Weights of a small transformer language model.
Size: 9 layers, width 512, 3 heads of 128 (1 for keys and values), MLP 1024 SwiGLU, vocabulary 8192, 27.3M parameters.
Architecture: RMSNorm before each block, no biases in attention or MLP, normalized queries and keys.
Training: 1449M tokens, 11055 steps.
Each number is 500 + 50 x the weight over its row's rms, rounded and kept within 0 to 999. Layers, rows and columns count from 0. Numbers have three digits each. The size before them is the row's rms in percent of the matrix's.

# q: layer 6 attention query, 384x512, rms 0.0593, rows 14-25,142-153,269-281, columns 0-127
# k: layer 6 attention key, 128x512, rms 0.0472, rows 13-24, columns 0-127
q269 050:468550468512516432571564518476511518547615508520495593554509469475565498496372542615491533537518612529597508458449389490606516465467469538440491549429574514561530470488524452533520455496492439403468468437528541537365478555396471458524535530446442495545524472440509472532460434465558504537456415386425502456471449471448537511401478516458554578527600507463536485538441549562540429477451
k13 035:387437538473438450387487538501515493486537447423443515478541434488402473428502442405504546484452598481503413511486457472505391416476477509494494562430438474524483565468492493454516513463397453482496534516513448498527495493591488491538500459448460536446464463510507525432502453499540427567582492453527495535588475546548549449529480492491444544424484505578534494475596459550467662428465
q14 108:478473498505507507409454517426510540462543413483561528525457568490373475420457464555466511429565580495492529515518458508439412540506605428383517423464472475515452483520495527508543520415417460522519636429569376530485548555527519471485489513475593520554505526503496539610456504481520474583379569532516505524443505522545531474559501611553557500451412517485520518534460470504503576539526
q142 072:526595471463473527484446576430584531474472528467468424525482569443450487476471537421488491521497547511353365461559497432447480501468423477487483444485516464541470515550452478483488505528369506519493454460469466571557557506497532532533562539456549575493537552490439550491450552472558394563497563486512566551499581502555604382542444436528523435500509481548489463536469442490545559446542
q270 058:496435539486418576485524475503520503465401517535549448476477501509463526527594546442495489414440508538433466546494586480383427427582590408584486416616520430421391564475513526470477475436498548593491629499475420501548512509502492533440527459538561568450491549557492533487478480522449473479425624579509506507539508522528491455607453494529471358559402540542464526449568465490455554527526
k14 041:521477516541450547487503475453470447570482536515515436560380623460500517529395498526468484534510448535460556434483496494483484628442570438508548464537481529475437534538468554493442547436500475495543434558537519430509463511403581499354485464495469460510552553480519528489525500544499622467392439465463510375496482524571515525473544586458513520555521513503516495535474564469517450548549
q15 109:393533498474487595455423495484461552552507468396521506557441495509453521475481410471524522426566542555480534499531509553397460490523563427456463431523560452477386452465482476495503595474546497564522585402578524509524580508516513562489523504445575533452546486546520553571499480484467451484428649571466519532469571595527525501510467452526591436524471523520488456465517517535514599516492
q143 066:456603457467466509513423557385552508458434397431481512524442517470483489451488479432508545517514516525432402416545513453477491528440430534535492457511555520570448511466426434509439559514465496452511473432520501596552536497477543553475506528499545532483473555484467545496456563567481445521530535550571519515544548495525551410462509462599484492526512509470514446574493514463582527479564
q271 055:554439523459440550468486545534472550433333563515549416468499515492481551531569510442449443403434509425384487557563584491468439551533503442552448409550503456429402556554496555514459533413493565592449527495449461450538559458609562561508473476476489568514550555572475506517521521506434440518436600543544476527531507480558466431639470581488490386526462496521477510407537476403490478564461
k15 036:536597494495508504519522487447498456498432488605464503503446624469636464549495548617474490555583455468465549487462456475473528531484596481486551501487531465520535514515516509519515517476579570505514461558504527551497510471484506533416496507549525412492485550493444527499544511463496466440435424482506541352415464574501492475415602474492563423487493540446467517445499534532437415564488
q16 106:524510501587459555427476494438483539542526552460502558482487587526452504447454459542480463353537540506475493517513454498519403540554565468415492475528477501488519511520511550538533516466534543505501572471597370514526523572542495434417479503549509514509480496442531529555486467555542474515473499525544534440521544534526462468567538505523577490613376518512556532514488496376502569538512
q144 077:454615479513501573470521518342541478406452453462463452503474540459492479444455554474481477465481493485373380462589398477556490500476454501526506485511545492588504525514526467498492458522497555448536454442551446542549538416523542538533569538558551456514593545405504494565499518479521415528509480525516509463532531517555563401513522472567496416557430480445584476483550479483537514496505
q272 063:602488502518443518485516463542480566435439490530524437403495449523432483522497493490412471438570552544515529457487485506441448502529564454436453489554548487396389502474569541464572447463567475530522503466519420483526545544518518510432527440552446539491482501537519548500438521466450483500429570508522482436515511497571474492534548512493470388622442476465432442440444502522488627519479
k16 047:450504488523551511597505465424515472472541547532502421466414568453539532487517566573520411509517404537428468510538536515501514534576566530496550516531531527541472489506492526592401514458436475475539478495490570499534536467397544519580471530515512427566483549390427487499462494507554594453423482517469470466591443487459421532537439573509535539522489530474515545520522514515489436528570
q17 102:457539497434513532451394530518501565497510506401577487565454458513417535480441446461492527435551602545455572504520512548395499458528552420472447460475540494509396474473441494468495487453466426532511621426542511494509570547568502547548551502501565567470532447516465543552478475454512433503454580582491513538429558539545519434545456470525532407495487522557490454481523428501475617518474
q145 072:496568518479483546464497538446574501472470473441478395527493471468490530456437463423520538554496543522391354442541526443427487494475409490528474440513488482553439556487400442493476538500411498521529525440481513551572542494465551533451529544446557540492478531484437537467469559468502454473522591554529486486468567454524546402493465462569470440510514467490515463553485457451556521469528
q273 063:503448589433484528508443514547470531474343515458522341467561435484492532570582476424456513468464515460420449543584584533434391564453488470585412480515499495445410542482451495448463525443497553560481484516423479506590563529515510525541482488488529563459500514608473525488477549499442463500577614578512468565527546538568514403593458539488433400524479534523488478480501407408492529539509
k17 044:466529468493585479639609469491522482432501496534516472498399618428520484528539587538488449466529515512528514461535492545473533593535579538568557537522561593591471493503588560599529463466536441486513446444539501517540550449446474507489539438527456487517536563498476476510518457453444468435387398488502488366473448515475400527497547511475549440546494533484464533439469594539456429547432
q18 095:418533489454416624450389501479491521557534498458499524586490503500462564505511480460498513444511536550464535499543482572457468506424503448485447495512508531594476495472447513446486506489531500524541520441583519479572587563558546551401572532499595527480568490499469504521471514515502440449479560577508492504437567542512552472527516551491568412529467481516532457490555513516582530507543
q146 070:478620493474474543506506540482554497451432437479447390502479481451514538460424487418506558545471510506431358447594485427459471517442441531557521488493537530582502555490435436464503529561449546478556477463528477570579562479521530510445543535477541523505498528457427464513456562508470450509527548582537503504488537482532528418526487454562455450479502535461510462507495457466552500493541
q274 063:590467574449466501545482523505483570458322494473539410478536428510432558574561531472420449527491516463429458524524541570453443478490518426601468439572533441435359550450481538495483497414525486550471488559466477528548559482573501517503515456411490551450478482595521566470437516486456420501557567557505462570555524439569505439605384548488408413549440477520436486468513461433553526528496
k18 055:498613516520547559593540419481524445448514499595549433538475637467575396494438599576471486422498403519496483424588487390510477591539570556522561496513550488513445534536540510509467534531533528520527484455498491521553521494459533488522482505577506437578489540442505492531544448474471559505438472508533596390473446548548414550511545533471531465549476521486481526532465495504533444560552
q19 096:471498578479526453469563541521505493446471505444510398465472465457514479518519531472473482560453519504535434512432541513568447459544349492522489510508484420464486519552475478416555417448443464442471443560419421491508475493507500426595476453483339569489497500513478509426523444508544506535525489512521411470446497380608489370567480476515409490417582467540504459540537468495495563525467
q147 063:471429514525440543473495412537538494531536581436506443500581507548509515482565487565526447552509502485490518613450530531464452505540497424434496486539346435420431563538472535429508443444496449590438569535427501438445476538517463432479478439502431581465498475575519580435494489436478571511488539468459437613442513529556509548458524548473494531448545530512497506472508476519476543503425
q275 051:472509479536533485447585506605483503623602548464530470442547540514513476398597383473513596450542505513470521498498596443421474536486441614325482497491481486581565421513434450454501631534537557507513561581499496535479410476420527514607480600555493443545511514469532422487548509541499587504497467537526450536475552578473493503419541458498538578478499487546521494610464456520497486447619
k19 049:458532457462527425509533480549535500406478487497504454520530501492527413463422606506447562421503576438580494477478515509472533608495580506530562557457545616540461471554601632506549457515490399490502544430579468471516508464483445398494524459478507583541502513472480469525483484420353451474480481486533608443514485493515427550587523596422573422509489564460463548455460463604484539436463
q20 102:583443484543582419469477415558551499435545503528472463460493455482550483507555537490538483593504454504571504516380472482522540419578472524506515462503497500400452526488466510511441502454440501505465542518420540486459443434466564523535463467424459468540442514578496483459525486443522594521535486492493494502572338504536497608426423505497459513538507538485448549510460404510490487533512
q148 075:529351538505515485501495458587485533583541585508558567521483462549502459560570461581506465493568488484568647563371583536490509474558562445462497516503522509409450464448547514497516482465521457551436533583441539406446435551450497509540479490487471513501447451592507546482501456545526599503478497441460520530523461526473487635442492534471510482466511496552463550443503527488487560438455
q276 076:422455399585534564448460489468528407542612475511533701570444584527530521492460487500587424522456461510501573458492501512472545462477501538428528450445403508524613450487478495542480487580456546503549542460525572494487444498463505532418447485561514413532535521456475429536570484604593543520445451473501505527441485549409438579451525449463577593429486504480466497530487509537474506528474
k20 048:448446429459501400575506571519532528537468502394536536455602454546431537435487470459485496539458603504565522546481618563519562488519500512548464544462470444443562433501449551514577462516505402517455534534526506498454438493476455407521557508473516579441547429498404500497478530461376463513578514533526501636500552442497461490486496465556495490493525482513477515502485519562487593396454
q21 106:507475507499508513403426405579543546446604534466539532582465505543425441479504477582426567512496499604517537425510422565425486381486528475412403503532509483469415434386524509415367578484513443553451541454523479464527482485478522549566484454500505526503539602552515488530497490526468515561480644542439442502480427516535477520421477522499491457563438538584504509491556452491499535501507
q149 070:522509567448472533458423436467658566549458542488545591546409427454471510461497485514439562549497536490442530503573567509425492493522527463511465437470465498505461520443440507410460507549450563461505504464466543481524477575483471525452513487495481575493527447572470593509398556544454497529503627514495542584446535584555502447458494503494464403491513503542429470427550471515554589491523
q277 062:484486534476593539446379480543530489539484480463554564527447479511409537524579469478451510465553507521447518466427522544350439440520596382478473421519470469461414505473404591481430509477470550555508568504524476466594468528500486538543453502519576535459571534617491480470489516514483523484459569511504425611500606507463525507550445530454501422417394548518471487491528508500534581517432
k21 060:462488617466559564396397539518519507558517466483487509461537469497557498489525545543528578452531486590532537531506653420402406556533510475573528481502513508468469577401514407519514487522598458552498439422497512575532573513550482481499472483523441565568496545452485564486486434442474525518426429603497556472531470536541498544549501448466502528515545479497471530443481450489412498600542
q22 117:454570439426491573520527531502489462536456416508499429452493432440477547518580486433538539546602515478502432569582565515450516574416515529533431492473468454535429562538462523507513523420534532464445550525470590502482523569462497493521551489512526636491522481464504505547395522435501435429480530513492497472491550453535528470489574501509507375403531415503454454479493454579445574519544
q150 092:508542450485465524524461539550587516570401523432446412498499401460511572491532452404507559559540546474469422554576586505382437517517511465517387453502547555480465571501411524395493556455498504574444541552498531462566579586444491453476533449399474664459462469577473569460478551534466422500508517514450498499530588499570515462468480477479438406445499434473465448489452444530537530464494
q278 076:489521462463520551419435555549542438548537480386493465521533384409519571478573473414497507527599432496418513527486515552401505504490458501475430511514513497498498516470391415494502534490530560520547581505485579472522443487492472520518487525416525587473539433593501487413468525485522522520569535563505444561485546497506582453422504526478476431475499510524475482451464437515488502487548
k22 049:511482653494558596462505510556568511530466475477475531558405506441550422485539505464524548462475488554521441437551463418534478613509489500504531544488492518502505607561514509489518557520522468564565512490459429506603524546526504504561509410456540600508491468603568538510486459565560435391522561492578460444458487504538463413470595574473416450501431538533491461565542475453514506608385
q23 108:510531491477522489483539655563517425511546495498545494523548433573397514520380578542485468563545515571495460507509509403453597547500453399479482511516538453429537536521424529556481544491469481474490482460513429492544495627469415577534490505576583509469392484407534544460458466518439514489465497461522506526537514474399560463448468458540466452494536448512519432522498546516456415470554
q151 084:521490406528534542543447567532541516491516499550561586540557421475420520467481541528469538465602573579486491407458559551507577451567560477486488458507499412465519486476417497549517645405512499523553537486612456517470412545449501515515476530481550504526425498384560461558505466470509556512501504521512580488550491538313525556415420483437573591553479437541536509511463414562549462457535
q279 069:462543513367558438552474502432497481549493545430514414514426570466546534547495454507397470552500421448482463590406494479574574542427440526553507528446588575545524605499440509534515448601432538421486534500478478533508474447563533459577499515520542474488485559491480545531484554456525604464495410508552460510514448478572439472466490554539466464431434535497579553574550627513510420481473
k23 054:570400500522470407465511506454491497440430469480514466455604528532443550489550499519478506490444572421488452525468537544591410534457545515569502595503447557443488546527547525531500479429544519472470476557490407492384503557535457498472436480533433468464517465647528518535488439605454433476513468515542491522550528542529473401462455545511460544541481536483541468525509549453539468455448
q24 101:561487457490496533500471498518440460522556520553490576524448562490484592582523491455574389500645385500456527492534494548471514519439502493439476475515600569642546479499480417498528582555576538482502491498542534537559476432522557582444574556603563465521490498476563524557395520481485497422492476458517554494436578495487611501490539487513598467494519504545515435457534536509511472620525
q152 067:542589514460493522470556531521419513481451466554467481463426538535539506523452547412477516507487424494544426490593516441537489557441483584583511535492588574650554489487511438553519473560507511465517395488512426558601559417597547536450496506551503471520512527423486508509492490593494428499553405509548490428476518453509537400611544524564450489532505510475551550517515575449509498601518
q280 056:633507505515422462529470515472446567376416474607568493470433496483543475547489588447469455512488512469521469491595479502516505475519466448569539461617573429568466472514551541505491445485561567480493441481503470529512551525551585528499526444428485555483443476538461549419452523458474405505538563489495551497484555339438568473589452536523525405553521401497455466443500507484493468557481
k24 049:485556441505468538550539512440497474530483610599466465471560557532523452539496546520542495546399450477434506518499471523553564443433498563471500463496481379479568490493470501531523555562529585504470457599434531544443514530465572469501455478520542386488524489491508521544544496477526517514443436566469570513485459499492481496353474468517584514513553490502444534541536530486567459458598
q25 099:525382428526533440532501486563565489495518551484509436575485455525533434477475470539489483503473491469531516516443549506413448462508493458446512511573466470438502492477536525517509574547515521545526447549489565490464508400463594574476458450485531407473370490542475598451593544454530512487519559489422429546545476521489437600504494456477549568485513578502513513475464563533493581450549
q153 073:484480481507578469532555470543501549572575500535521531447531605527542410588543428583517468481499497568570614505499551470541480478495515608513485543492552486501523441476439411525537498541531464475539479520463507577467450373463567514488464530548523337504445547466453468481508440444558537474505482498535446446466423553394468538525501478481555562562503535547466581516509568523443497464526
q281 073:469392453582482560558465450385541563511556533579508573558481629543500475495470491529566437537450390547529501475565458413558515521431487524519542513493453519496524486436549502562492469565442424441510531507524474486503463511492453487493510441552575445567431561468540516578581465526556498521455507501445577513445471504477444594495533540532535635443500561531452546520533534462509502649544